Each number is 500 + 40 x the weight over its row's rms, rounded and kept within 0 to 999. Layers, rows and columns count from 0. Numbers have three digits each. The size before them is the row's rms in percent of the matrix's.

# v: layer 11 attention value, 256x256, rms 0.0482, rows 86-127, columns 192-255
# o: layer 11 attention output (transposed), 256x256, rms 0.0877, rows 86-127, columns 192-255
# q: layer 11 attention query, 256x256, rms 0.0617, rows 128-185, columns 192-255
# k: layer 11 attention key, 256x256, rms 0.0625, rows 128-185, columns 192-255
v86 088:606500514552449556524507490444467457487499405502498454480533463482441447512442457556583445504460507518476498520458461522481477523565484489512564516516525505512505478574525426507442447417461498
o86 089:483520485487540527509524525555482574517520540491519494472553526465539518500543493477399500478534411513526572502561533487505558509479510451506523562481429434517535606459487507464498461540506469
v87 094:583544455440514485528552571484516487447532447472457557469451499488473455445489504458412479489510485515394508556492481468537490520446469471536454480435465511539488462467524510473518520525427533
o87 082:466470476462487521467492488526556465521536445472467546592559541563505577523512553451562532442516485410528489509500485592517492467489537491500429511468549481487543566482511510485550478490550476
v88 088:519522475523563480511481462394546571513510509488497458568505516505447454586464498539539430466520514563500494439485510541487489536563537491510523512536525476587514486546447419543502418521504409
o88 085:499522555507492443540506522535460490491505502441481487448472518513473471456500493553431472441538468476538434543502466475439518466479440460487519558498511513524507565473581553463458502449498556
v89 088:475463538506540561483507467537490483566456524476586518505507602529451511480501482591531424484480411556543533544558461468466501487449479527518508497523550531514485484576490573446483488524481589
o89 086:472551435518474521457517490483472554530442560538450449489501413478485548541508491384468494514479513485479476512441512512492486481494518476469521515517522519521523497488476480504511528496536427
v90 090:503471513512510479484543512470500466504447524523456545440523555456512551541450511541455490543454547520569518526540489513482430433559492497570481491538455553554560440413409482529536499467476461
o90 081:443592479497481505504490458463571542599497520460510491576516411478483543480485499506477472448486458503477554540457522467543531429437538465576450451493545502483402575512511549461511496512507546
v91 088:498504564494497442483487472475507550534463572488467449468462456519454483513465538490505451481554530506532473443445537451483542474549533459540525478498493500492536421535560487459472532492483528
o91 087:532529512461504548508547511504543450446526432464507547445534453482504456540460559422445532470472485522512525455482445514494511542477444488496539552536516527480533588530450480639502448477538525
v92 095:576445465572465510506511539441456487573485485470446529471573501494546526483561492546501482486420449511555516533463525473510483536549529516414506490433518472466525502519478525522491461499529505
o92 095:529512490459476505475513510527478495429515449502498514463424502505559528446499476440493503526477552489478473496549529577464518468544511466538506550495467523508491515459592451503573474511515456
v93 086:518480494473479497541447505546542613525476465533494467482519481565515414510448562456483439467495503499494486552519470463523516508463442477520553475455448447428468466505516570493501511491540521
o93 083:557442475509496506488538490454496468531561553422446501546539492396454566519529504552482566484520448512530559468566554496518518532558508510505513494510556556554541521449503453508485493472498460
v94 091:533561413534507475489501500507525476551484467517560476507530519542489510518449486522468468516501479533480450490434491468612555491475557496599437498573458482539490476552566536559546518541465497
o94 095:385437483509546499517478515522580496445598457410506479494501466482469487516554512516482477513488512523453578489577508471488446562542465514490556490459534582477546509481473484411418510517514489
v95 091:522497521517424549451490578567464505453505502501500498463492432554518482486515540560489523563515496501512535434547505451532502515521440508466489482438518505558477509539526494468466471457536489
o95 083:513535451439508510577470501454581502536525526507498533564478547463505522550451511490490525513509549463498424571469518498481519437470541501458519543501498428470519465495491519441537478546553457
v96 092:488480526505413473488540531464472482517482566518461515486469430506446459479463522585509487515549590485466458415541518532454512498557491469478474507515473509490465436503534486521488471546524536
o96 091:496563465465555478535415497552512493477437475573553524518511570514529441550510484432467512532551410542511555447510459501419455480480541468520565528456539468488495583498458550535579533474479482
v97 084:495436557461505479486610485520477491536512425522486542568417451518456504488491516501507487550523535523562573523518509424496518479546530482560546500515413497565491531515523505549368523426436500
o97 079:489553492503395574456503565483521491576531557405531516495451525464456486506453503470470547464517521549435494528520539486489516516473471503420493516432549455404595518490444559472549480624513487
v98 091:447431472460451490474419497525517543527485515535564465474574486553450436548550537478522507513592484499601499512545519467486526490497530488533505484564544536506464510526520503466448478529462506
o98 082:503505520506583506486475528461514504489649492416490573484463506429445523513491459452468500498443601460458473511492503504478476566473545572538487547460506472537537481511510494467530483533540522
v99 094:538551486466556524499510560521564514377535474561491480566416521508512508485421565506534478428431501442500544519547475566483443552512507559463524489508456478507520536504501496502516495435449548
o99 089:453492418439515515557499501484521441560445531481544500476548502490504489460479522444533509509513525581539501520485552491489534518499503521528469513447449481390417508461560485482454479494524467
v100 092:516430489465515485435466509504561495522534463425489460542573519490523487489479466528471490542492520532473497553466525541484530501555550478571523402513464512492466482473500530514436561574552474
o100 085:521523518545476450505457468416469494471502611585523586453452495505493449483528516451457561444418481458489502397553517408445454507537501506462450528473501448527558502499589565552513440442481489
v101 083:418474489525434451463506507513528575525451550547483516520487435434558420508531456488521472559480487498478502462501543490533509545490525503461462482512564505495556502434546452536549518498487513
o101 081:553457495411505494541539524483547482508535443467500525464504504566550594522450543537507518502427456447530486529548406496524451503506547521542531465476380488540548483499475517497525468528522522
v102 082:523505476605553565487436479479487490472466463531477451500520539462544523474525533581469532423455473536491480499471473521517504489473624465534501412516496480470523492517528445463544520530533492
o102 087:440462571508438443517521526546551516427548545431499528464501463450505552505488489507546496497494425409483498513547552469458501494525448471464498521426534427516451439493479428479395534503502568
v103 089:500519471440568475519567370533474603482537452517520533481551559545515521488508550512569491528446491490493458493550527522502519527439507547463421472447487477460570501534462520477465455407465489
o103 089:519471485580524490446549627456488477542437526462490523547484512447470452490452418510518534502468544533484474455500512529492450554457519499577543499549558503517484488486529502503554484516527545
v104 088:497547468548505457436464502519512429485521502475464495474533527543587514504547555469498446473488474522505483527516469518457563531529502582497531404492493543519456521515517536556421553456532469
o104 087:495483463519493492529464553530386501509503460584527534466457529462508519504489436548554551504491537438445542539492563495577434502536465519471412457481501510460511490522487500514529496524495466
v105 096:481544429433457531575486537539553511558506476491493482517465543510505459438507540526498484447519514546556501446518524493452481498463536480472486515492513524488471525433441493489542495568560447
o105 092:541452534535536471511388469544468559508539536469553505525593448495471500514446486470527514519505475544514531472510518443517503441556524515497465433382481518492516491467514552561492552450498543
v106 085:473473483487553469491510529544528423545459553494454507503516475500578529475511613444516550450534520516487504449554455540429421503544503517499435493491443469483537443541500503476530571504526542
o106 080:477478595483521478496483469396448455453546492504468576509439490524465494549503480425505527531436522500516563465481445467562495480527542572511533463530569500523483599520544500471414515516528486
v107 092:531503456503454549569510544514438521449524504444538547434564492526468497462520524524491478523485438554519469510569513451504568469534486464410544462494454526470535492462542561483471495528472586
o107 093:542505566507479534427538530491569475505445518554479380498481496429546423521525549456525540495487435445492432532522418512570494505464538575562487517510477475503582509506530456521492494482469387
v108 091:576498513506489503489457527475495570484481534456560484481486537486527441531538541530524496446533467458509415480544486486519472484513499522480502561488530552545492546494537482385474498541459534
o108 082:500463425517479549517601528453447466446499458483462522456565514492480515481493510453468498529506535540475495513480500467410597559428531516514432523450501503476493455486431495547526494512502496
v109 095:490501497535461504446536431428517548475517527550498480428524547489468515543468500507523506492436470504537521495483538543545485564476556527501517513510606573456543470506445523453442439492448513
o109 083:546533542476533484458553570561454525547455453428490492533453396517507508487537495536501486456431497495482428521546486442497496475456450456484567542573478435499499552508466489563553529499498490
v110 090:498457477514445524490571499555487525434477472539501448606414448521523479507517437458482478483546487489577548547495509492552436572480595499522543445441479545508543481548474517500469481457573484
o110 087:481568506447610500482461522459530473468450589484466512479436479497542566460446482470542591483524481486461546490452486469521518528505480499414413554426521511493520510507546512529552454521539546
v111 084:524457495508547376448503471489504561471531483474441465595527516465501530447503489500501555517470513591593526459497491537497395496471546483565471531499531492522436502490518479514542503456481445
o111 075:505504533451499585500485516447422507471477544421413527504487508486508509530509494642513442469505496490463442581537565520521562458525500441444527504430519515500532525550496457490441465517511464
v112 097:531527449523497420464515500447547486512536477463449490526497556464474423447533510549451515500499479470473485494441501475536503489520520484550499481447438517545430467485560482551541525556511467
o112 085:422526444495561530466409526517493505511522433488572584495485478508457579485531459521542476528531451506480533540545476402462518536475508503420516519525501494555551571408484508494472468482475472
v113 096:460449514438530551514498465468439501502537471558544475445525496490475511454481526491503561518477514547507489505518583482499542499536473438483500521507473525476500499474510458471512528462474594
o113 092:560506560486409502524497466511482508500514490477488518477523509468485514488509477448504498502467518500526526538510466607504526494414447472524430496501632429483528439531491548525560494476518397
v114 097:541489534482461509544475456455515470508474483462483556423428496447507512512535532541516558463460512584493509539531462532523436497566528475559493479432519527493503472530452485503506495575522453
o114 090:508428496507507484418497552458479503469458497513507429441549549506473464529508509529518431499512458462427491507534570495493491465434469506440508532461509523501520492465538505503540505378475631
v115 087:496486480517510568537501509590429517506480604543543526571475582505489415505508538453512470458477500450516480453493492505447476497446503544532535536457563504570490493483520486436508503440490516
o115 084:540508528496467484556476502440505544563533367407548433463474535484514514507465493464493472478498517476507499465504562509528529490510551537515470453551560477464539500542514519493502533566548567
v116 088:487530437529528419509551416498522500486504425533424496497503520529464532512465543511527434485512498571553491524506511510446385463465485562481540521432587499462530425484505518452427496459489439
o116 086:490517486443504477563489548480489529558466518407475549488449491459497503507442488469499498471521499429454535462478476501515577529508472441485523508501501508540500504498465407543484504583499567
v117 093:525543528489547516458550504510543535503562511495507544585493517524512488450481426481508539476578455498525498544533477503598539487475492499508564542458479454449453514480463496484486585406494515
o117 089:490464543515471539476472476539518409462482572501506420497485518480522441517538485474469493491524561494468500534494518456422501454495484447466507507518482438515501492464522528491580461571489512
v118 093:478513495521601456423489481507519475509495486485444467513423466487498513460499511546493490550515478494525457504561494505504550463454515454545504565436378530527473434505499438480481564492570561
o118 084:543427480550458518493481494542452475529498549524550548550524447519529473561514471473446475514513572461519514494456439444492496488499506483391465496575558455565539503479422509524511558525475495
v119 088:435494527467429509458533497506439496545491450508508543506580470515491458483519530483490501558545538523488490410563483541481490528555457500499485369462529487564498484513525581532431500519569514
o119 085:464507523496486539475490472504471458431514572527543481514417521484420471512486532516550525513527514458486567528515562482484564489506515583543474527580459473467522506608465455471480550478506495
v120 085:558544529571531471535474465528539609483462560548525457451555484520399537490534478438585468463458534492500456502551486483515542520505497582504488570463491511510535520460523446448493502477424464
o120 075:560433492499536467522559526446500480612536418486454525489552578543543444517461507614399532513501478507498570468492478499506428500459493443537510538468514446512470512447449538524479425505578554
v121 094:527504512452528486548529574486490474537453451549532502488540486558486431509463564568410549497515534547505478493477445545524598540530469567479484480497467483547541536462470494544606466490471493
o121 088:448487529519430529464389490512516475528504418495553483529441563433517525471508534526471485500523486508560462456513491526476443486537474515529474516518505500489443508511490528443471532465512474
v122 089:497503530511562542512528482477481483458505483493436520491456440481469493561470456581561560505530399473455465500524537470470548476481503566505477466495615487410429469550524522442500497463429493
o122 078:521485532533500500514421546534508508504523550436519474476517536537494420478445498458442438487461541502524484542499488516599525542519529532524500543483442411532486533463448492517443523481554475
v123 091:549493538513485564460549511451479471482524461516414472506550464480433415489523470451460491555541542548529481429450496533539527537462524439563488513432568483550484535469555574471515499502540491
o123 084:514470512459432458498550468498515494548489562491594487453446560519536584479497597568458540539503537464484538489489510482480498416503546497495522518514534495518561448472453479502457482469513477
v124 085:470551445500513469540500473463525503461562502530485519471464533504524519481405513434559603466542451491516540532456505492605521514471500480518512480453479492435482467506500472492505520472396503
o124 086:463493513476447499496459536443483503507497535584487551533504522441458472527485482537393446509490578515558554497490520489536441502472547541482474492471520490576459510487462520510439484470563496
v125 104:464465503493475519544514493393506500591467506548461479505492433442462449543464514524508516467586512510475493424489462557563482510508509461596498503491447429567495427556493454443445491497494432
o125 097:464481529468462425460496463517461538497524473462591469467503476521524447478500511501450463489496492549513590419520529381474496444498493467481493563506488622529500533497408501591486535495578560
v126 092:519517512508526551477442525500473478495518488444488537506560537520492415496493497415552480583520530547545413521406579472471506554487513433544456490460496506575553537415508541446535477533513519
o126 097:493531439494511503569521464514499503494557521519533480505424479464532499503579507520469499486499418483433494494559463558526547466520545600435537442529456446519536461476533438541502534499522560
v127 093:537478535462387520450464538525464502538428473467555564467446517520488509563558541504471496492439537472494527512530503450479536507538540489455463515513506476559492464448471542496424479520505357
o127 090:494496504542448459579558525490509572506452486479491453516531547496512512494502497530491540457487460518476394467491415441456379488483483512526517504502436531391569444473517484497496432539422547
q128 115:530445526494528524491466546479510515454554477554540562536516479500445428563528500439561464543451455472469489438547512472507539564463536515474496530477565462483437518466552507432489502545473562
k128 118:494493520452580454484488486366527523419455549542578555542501522539465504472567536450512469595504534480470551419581474439489487518478469477446546514459511468447497540485528546447463558498511522
q129 107:493464520530426525478504499488502517549502525499530504535541445484519524477430453550501452546531464499521470534498476489501491515442557531484402490559501467550515441422479537544518509534523437
k129 109:521544387478458497506521604472510512491478517440508483555559432495514509547493474474432430526466475490497448506508484573474510453460545468501456436518463516476553467403505566528494540483422501
q130 097:481491467496520533470506517500502455497502512522563441504479510502408482568457524476504519435574538507477499487438487492447525526511475593502443466576462559492512524484558514462487495535487557
k130 101:547603519552514485477484500496470482506480491508520521532519453499574495500451549433540473477519494465504510490482501521509519520536548517535539520536486518500507502439608565424510515515551540
q131 085:453430530418537540478477490488526500522498489576468466414484547454433508469501472504590493466504497499535486468478476492488506465507525446499500458536459513482475455543534454510501429548593509
k131 095:458560470523534506464478466463447552511475506517490501499460523462432468452435508577527447501463510459586476564476454444504539490535542395476496480527491540467509499544495476464498535509531494
q132 120:451505436476471519536540504499426570485473476513566523496474493490509539487531526498494464523596473437441426511525483520573526530551459431525597435479526486514570497477512450431501455519519450
k132 123:459501497502537457490522544513468558542563565522495482421476538521535564459533518521511462493523453435550498490555459444484556506476442484479551442555536519459427479523603536437510476530494452
q133 094:536594453423529563552550516462418499510523530460442445575534541590471535537474519479489507478540456447511532522495464522505501460521498479440556519500552496447504561533522540467470519493521505
k133 111:535515484552502527458524453499538466487512615525455549504526529474605490476476493535487512546510473494443503569486521466533475563501553424465543542562474439485429548494497498485484485478500451
q134 106:557482462515511504554515462488484418528504484510505514526468509517470479481504382516536505516536512483530539478489441519495496477470502537538492448406472551532548576475552478473532440479452523
k134 098:472500558558542534528459466575514471480473531536475517509519510522471536475512589528514477523542520504484526497502484537507510532482486515521570580499487538572498540473477515465561458531543460
q135 110:478508510540538480514402491472516553518514497472472509473559460511544499513572551509504497612535518472483499519551472535508529491470619503447534467462535538496498516505518527484471496496502462
k135 117:516388544595546467527441507474569507495544506577506520492526458461490514479517452529500470545545488488464470531465471451461452527472470500513528497506538512460428511492423488469467500471474510
q136 096:403475476538463523509499545499503547532553500482567517518465455454521561458512452501497502595544404494473443516519464457481497444527470458504446530524439499497487430463478545440469486472539443
k136 106:454436456489492538440523527498479508502542491449500469560558496439493520514469457510522525526498415452494518477452525539499485459511463523430447493469496539430516420466485536436430505455452497
q137 094:476489558545487523488477479414432504459562507535503504505472546441460549509485532514501523464543564513499457538508563451539500527447525478511529594506520441500503533571473530413532548515472457
k137 102:511476462501457553459451519413441523489506526564503512418428528450478562442465506447463539478535524529510425521487558532517458479546466504501540510512549503500471496542470489463480509505476452
q138 109:545486489431509472515472539506451503487592492467463507488497488504413448538527438556471435489510553541504474482508535505483496517551483505513524440506494497501540489481436514461487539417484541
k138 116:538461563503513461572459494460493557520563508505516519517530502530533491578567446486469547535497539516500467449517504426544453515528536435469472491493540442520528493483525503462533511424501514
q139 111:426528531439507507520491425570465480577525533544481554465529500493439531498470580469479526468529473473557489534474493543529498499475425434526576528557503512461524452472508552527485521508487538
k139 105:506507560488441468552520497485451512570528576566466531494569449554571491452502453516450481472499496450491533544522462541500522563413479510496484489553527405463538444468504539561494477521498574
q140 113:503447521597474517514482555479488598496525493562487563465533398518574441476508486407554542537493516495502517533421494543515493465417544457476447505524467452558506468499439533483492501430521492
k140 112:535507486533495524509504554486542507441478448637451572437561485486547458475489499443496521520469456520508503520521449558471514449520466559454510511522513526540599502398416545490489485448475522
q141 103:513457530538555567479502517508551525517460459530459508588493477528530489501483528531525500503534416537451533512475449559511463573456548465468509515541537555538435530506513505499443464441524507
k141 115:555514475493554500420531517492552517466503513560442466552571566427540479437499494475543540581539440482478443498494438565478543471504513442549575489498540467555472526481501502526498484496487502
q142 078:446552460544512515534468468470472530446468461498542503436505574446435508535459481570495541541505489490493458493399471496573516506452509527464554510512499548456570517519471543440473484428479473
k142 095:462540451450545461555483553468512522495465494482529431478479553505543457492525533522417486492486472464467453534477459501429537490441494523494428486525471537492503547532497558466498479517509502
q143 098:493528494546517443493544539436464500495568504538466464559529463541519506538479511479468490542506571489513461533538549467487507602583493471530500568666525458534458512494499626468450555512513479
k143 105:489472544484476524494493556527573421505534546492529446530591478542486515527531522428486497527455551508487478558475552468510501513469537502489471506500512536474519566467498505509492528513534465
q144 100:448434441525509443520506514522474528468577537455538458540476489467470501454448442500525440543564500558589532467617555485489567491457485516454470523505402540443512502457547530529565485464514468
k144 104:426439481496512448560495516456471468465485521494549527502482491544537465496469495479493526518478552481476472439494535465440507512465528512438509582514437583444481498495480474458477511505528493
q145 100:499523501529488518526435506486496488504449505476528539511490507494492516583449523511492510531443523509531414554458535561456516545468487521438481480424556498450514462504526425540535522470561439
k145 104:439470465502509489536473481497559521469502458522527573492413455511571514471500498495481475420499550624475459538462494520550422459585462511511472414518495496480488491490536450508508422496469490
q146 110:538419515498528464537566528469472525544480456513467512550502466483523535538483546564510459581497487444515500499475538497519465537425540456529537545530560481557526467529474509590547455480529492
k146 122:551502518472524507533514634474557479510523479486490410574508520450518506520444486533523468508492524497472482480477455523541510489491441568495502494540513484547531492522471446513521464467515553
q147 112:520544554526521475471530447529515475536472479553508553482516432466488441546566516529522499458518462458579502491473511559502496509472557467586535494505505520477540505527478518518559561497517471
k147 114:485577556517501482502507437499492506548448466484532495459469477441473523442575505462456495513470515469574532504512493521518439515497501459538510441531467516379518488520472493489542477528534554
q148 104:533517510423440591459488543509489497511483498445463498500609511464420479488517527466594491478456460561497492511540596511433602589535543450442466492539466526450504513502515468542503556539523519
k148 100:482507459461516509451470461410562567508507540450506529519529470464466507452528541515503417532498531523451507512476511465446525509543445522432500503451430506443585567530483494534465573469521509
q149 088:518441504466469474519546526619446556527496450521470578428488486483469442439563585490465497500485498563490543500508498510574503437443557530474433494491506550517475490464436429567508414564545507
k149 107:507519522509453484492568582544428520531564451438565555514457477564416402484545466486482441450509502506563522510558438495486552540465509524520541503444543568470480463487486464582555496481552524
q150 098:461435515465485495464509535485540458483426490500464416524509573460549442473531498449539489568516538524537492512475499468477478541483558516559541527553533511388453484470448423542511493457573533
k150 097:478465464418457449523521558485525504480483525494466459564490515457489381537481505486564577517511529499591460511492451428442550482495529516519559529526524444442519424493537487538590511440505500
q151 101:529463486488499531495499441532497423516452534582460491483513441517527504580463552450453442529434506520475543591508500493513515480487589519520497480497504509555477491481503582517550508588470475
k151 112:491566480540514541430525494490409454513437545575552425508464473494445510600447494486414417539514497480426590506463528525562515456538536494526386560453524496508587574472489523554488500577459521
q152 107:565485478540477458485510472471531434466541528523506548485498425534469459589481579517527483503449422518566512472534499558507428537430497592501540470532486510524537474439541465531527441512475513
k152 105:515505567528497443555533468442528434461467530518544499481503457595534463585511501490477417558518526497549506436536472548522454560435486558491500508449521505495490488430452480612585482481538463
q153 102:543589508468522455494492501488547499531459517444493497486477467536472471477396342492505579464430487509533488453473485529521505453437504470531417472507513478505510548458510461436540477509540494
k153 099:568524560446541459519481411466522503494505516482462555529490488518468456424428531535481553475472548443511494520491509528509525589503522486517485493549505468506516510466507537514491493486505469
q154 107:464514442573492560591516537504446521450490480523480511467504550453517579470489539487504536514546478530439526534535498489534534485504419486488480527516507502464518509525449484551498481487559524
k154 108:444522453487451534537515577471474522485492529493508503446491505505443489482468569472478512410449473526435501534546477524479547543512538506490567460515574564480483477510492455589507486514541488
q155 108:447474524531473491424536482556527554509541491454475461518527484422500523514468550504377453516515525506491477508493496495475477519464478501446539472524580529509475500508511476531477518493494543
k155 120:500469414534472454440599471560495538548516479493469560542450478469572444526469515506421494496489469472469540442444458465486448515482508494491538444509568458477510485501527481473470531506475540
q156 084:501505503476468515525488478542483439490465420457569497486481533478386541536505497509516536498575469452523542471456517516516468454556465493513565436596417511452569486617516519515464540524525517
k156 088:476544512499487492540416480528488507510460442392513452528498466518586510525506570526518524473472528565496518510500515532498433492477495506529525427576405479472443507558510562447510474550562557
q157 114:455430516457511534498459539504498436509479577489470493510458462498586471504533468492503544559484428481460522543464526444467505484522535484522562551505583468463546512445517489429494493418497512
k157 118:482490534530517489512482504513535482476489582511490476451454378422545557478528523567524521551497476527552515518469487470498565511480455609470482555497527471495538522426533534422508493502518477
q158 121:527576424565421509463590487503475582492542506502439464610503455518579446537550499498509503511468519492449480493462502511559443525484500503450495532463461637556452483496621452516519453525519533
k158 118:452486485525424569498525577525526467460499451500522501570514513566535460487512480492508560517485476516434471508446492462521472515445525514507490491525537557426448508510561433489508550487493526
q159 103:475468519529524509592508454470497499460462460494525559479509479482502519480504473473488424512513531453542462408513446457511418553578473470564485490549481561517530529542449583482507531547472463
k159 112:490519444464531507517507515487486510487405441481484501516481519585536445541463485452449515539477510491515505450516414524490449463491511413502531481529483573515536526566502527470430491582450501
q160 120:507462497474577471491536498452585482466448430470542526476519504532412453486526489525486503496454453481517467450462485463533403490560491545489523484540515538511458473573512487388418486427452508
k160 109:481503533522532467499491483522522525500449460412511488557493506563478487462512583478499462533495453502488505506447475512526488444528473507543489465504455527497473549485550500461531517433424484
q161 102:521493512491533594586512556460512492386466467455511485504502459532509494460503487519377494502463465474449440508426515484498513512536489506533520549525460510472527471532527527481537500539501455
k161 116:550539455462527518539481559375448482495511459465482519517412507527518513503464537505482536454500499493466447540471570588467489524471482537473510543529503523503508527489547512477456462534479495
q162 084:431487492441483533485529484467440447503491560482549498547485455544493458517529495448544494512524493499509438505534481465493460463502504545508488449551562521464513509461520532490455581499491503
k162 094:568522563492479508475526511470527501484480505536532514560539456478473507544523442496583557559542495446533522464529523457544514420580559459474494490565504517398500414439623539452456573467464514
q163 083:470545497505454568487533539522489515512505465516527496530549514447421495558507555485539431452563447521500476460577481472498574430368468516545518579478491457486575576481454484592502474462503469
k163 103:560534506461497525455520543422412497539466525475569579476494549411525482507456498537453368561549424491483555456555468511525508504469437497477486510473443488476530487509421478481496504470497517
q164 100:534510495557534489514365542439554485522505504494401453532499441468454497479501511519511547469522505445493579545475519556416512491546511536478497503521527498515500499469561594505551505427493490
k164 099:518471468577595491492443440466488480595515520549501508515494410435555544498559562532525489481519515509471440537500544479474480519492508565523395505523527510528555567537536559447566492472513513
q165 102:562498515529518501494422467562441550529519571561560549532524532544487534509546469487476478522529515563479533533525473553495562492504498506376440443427473534616504450454509466505511566471519518
k165 111:455491468495473481540482500583485659502515519588499520525526500547493617563554449488461540496538516502440493494492494484497573486524559450510524537482530500526515441533519503519560566496523467
q166 103:564511494499509521489481477450523507483520502506535448420490513425561484503492518559549514448446552451505461496459438434481528519556510507475519486401462504515486511485542489433490480623404531
k166 115:485527506478537468481477503464545471435509507470539409504502489583480523465509505534554528496485497457490434462452435469436526586461432526514462534408521508499483523565492522511489529500486425
q167 089:547446505482570453441513507465512532543543578503434566488509491534457512432497487571566464477452530490538467473448455527497441520527449486514416517552573492540495470480508458522486461426483501
k167 102:538489543460543493490494487475564501531552500476523524462516521519406535444477474522548516446485532497607464514497497501520518513524501477481441472507539535559544539547565509561493503467544467
q168 105:440464486576505531578514533541460492505518489479498507419414489516525499439467563520513454505535568497492509510511446494537497580607482561498468414533518490474505488551529530468502487509527493
k168 096:482467491570534490445502489572586438517518468491463520481478435581559421426459523453530464447456502460448497546481464439434505516469542601438500501588527556506522489483518521458446449516538440
q169 094:591556532471523534542520486520468484519480524451531479565487547605555543463487487488427532464502444492436568518544485559526580465583485476474515447478509506566495487457466494531512472518530496
k169 101:512480529527527479517523526527468501502539489476442452491512538554446574509522521514486546488529476436454558523501587564481575510560557438482550508479506494547485421482532520511488492562514506
q170 083:507541507536461384520521499506509550519540453519572469572513517480500465526463550519484582526503523436494484497451581491544507496473523464474515512490491501487515526477543525427461519527516517
k170 087:506439536460498471467515442535559463554525486455519480538513489514523499442601545514515494496508501461434542476476565448453483498450445612475469420507540479507467564500539531460481495546543551
q171 103:502529464504491436440536481458483560491516464498469543546549540509474535488549481506543507463588554442476489520444470505500436468453498461523588502503526453503495492529527530495416574524417565
k171 105:592532444544519502489493526498550534547485480495483500470514528454457577486581527504525505535538467415508509571515429450509487488478469518523589464588483512532454504515536499463488532542481439
q172 097:496516536527476468493549486438455502443512558420502497592512510505431601492470504496574450516553426470489502483601521463500488533502459482484480524558512524548488479458586519549486495501501503
k172 087:539488487489438563559519516436509508527533519395516502549500514450472585505424476474522562496451540486478488492535531499545502488512498493496529475482575527469500442548546502549523520479515505
q173 099:563445487488492461498508526505565494520552525501524461483562496527437542512523531478460520463588439425524459501483479468488514538521474477404429543518472508481533359491557451504471478573533429
k173 105:505513494497515500479526519464465525460521490369531514538529534509467626507465514490485426490482499446545428443515460522504456511551479481502501521545463460486496451491569539447465525577541541
q174 104:526544527523550474525458539506512481491530506538520433454483539567484510535462614553449508524483525471540502521470479498540479468452535460490496441490517427507501497479476567532484508461542436
k174 104:532503489474530474438515471472548474528537502504527455491394541540525488447567524535404357464471501474443519529518525499451467445483541475485377436559449467510487562469517516555492456522473500
q175 098:468481509532473538477507541532504503532520523513560473434463450448471515502492554543527449470447530535458517562557555525558498479484492527540447350560444546622523486502477449565523463515485491
k175 104:543517575520438576452474515476479482666501462477494485491459470445534496471477453481446447435473473470391523513520518487530458528511500546466430448529501503480547538526436451524512486455478541
q176 103:472497538484515502515486488526447496457485524479521515478512487458549541535490514474499529467503545502511469535436478477487505503478464530494527507525544536506565556528518489478444494571451518
k176 094:567557575502505483531581543515422513491525492529508485478483453457512501598411455503500504477477461413520485493467458536494555468552472502543510513486553545504573470537510559529459553539499522
q177 083:412472559556500540489553507546515519450527507545556520534521576488516510461539598530499460477526508591435398502604539477525567569529491467398560556547500487572499486515482484508495526456455513
k177 099:523448522498468457415496530532504532478512466562477544437504534479526512493497488476450493513539462476403504504487527526455528497494498510448594495495471518495565530510414456482426560509462518
q178 070:485448554500472447492439432463511465538521589511454510357529493466505505538468403517488556492498557477504522511443518530457473508552435498556501467569538461542533462553468497449535508467453514
k178 080:466455472497463516544447394512521483495486547562408481433554464494440485583517470452525569495497524513613500504495452478553474558468506472507493481501564448493497471522499507519551487495508496
q179 113:494482439488541467482489492528496520516520477501458511570461479476430472446468476466593483535432464467603535487465470447591425472523578495502492407499519505514487536482524541503449542483511478
k179 114:527544506505564490466459494503513535510501509470514506574447463450464498454460518459518568542449545513507499499494466483397477454531535542501494462519536500483509554501530578492477504474527507
q180 094:407570437576490496457492423444540514511444527485503496537517477464541537519430570487507503523573448458536518543554500543526488522575548505520546487590520509515504538462507541479506523518543544
k180 101:495499404494504493481502480514565516557448566462484441529500446461552518512472524462511458530467533479476511502516466497485562539514509580565481471511557474490470544458578477516465470502484484
q181 112:501529502509496532529529431572509498488435495492525506474489520438536566508567421573486526535522468459493472525494519575537539518501458514484498474507510480465532498488518488512422517456483546
k181 118:495562522483473489524500489607575542485478459522485480472472493520520481554564537566542590476540431456471491513492450601449587512462514501497546483584467465465607460495564488508426495529482497
q182 094:455462493519514492511419455475502474450481475606571510520481597515401451507482552495542512483501499614460520477481544486492507478509435579485473495546472545475543468473536483578489474483430452
k182 103:518479508507566480526393512533385527492417490627539567501445466513432532475507572479525462470564534546469545498512503501468495464509473544506469547485494548498577520510554511508579502518508549
q183 095:522404486430563512525530455522534463485500509457546490494445494481402520489494355483460528512445543489482548502503530501521453525504501495444518502613505481539462474511509518478470571557517470
k183 106:557463477535508496516463453479504493479468483446496536593474432521518473520487547531463553507519579527524544510472500543529512533480460526528540549567486504520482428484512557426505489554487456
q184 094:493555531486484501492504495473547422559550492463479493461582469497505507519525498511510504507433525497591482535429450445482412465444509497514511516461525502449501495556504532476428486439522504
k184 100:573505523523476549503544456503573421516540482525510529543555487480532480488474422546486465527461469531510496530495481512507362520446494477483433489480452380480518564457446499539508472452478489
q185 098:466453475510470493534467495521457520551492454530520589446482529507420475570457598529548435579543445488525523483422540487568489450489532547526457463496496473465486473472513537366506530494539523
k185 120:432494506447508523467478498474468529480523527482543485476465486527454511562488517478572533507546464477510493439483556469492508428533514579476477416462560491470484495482475560481450466491598578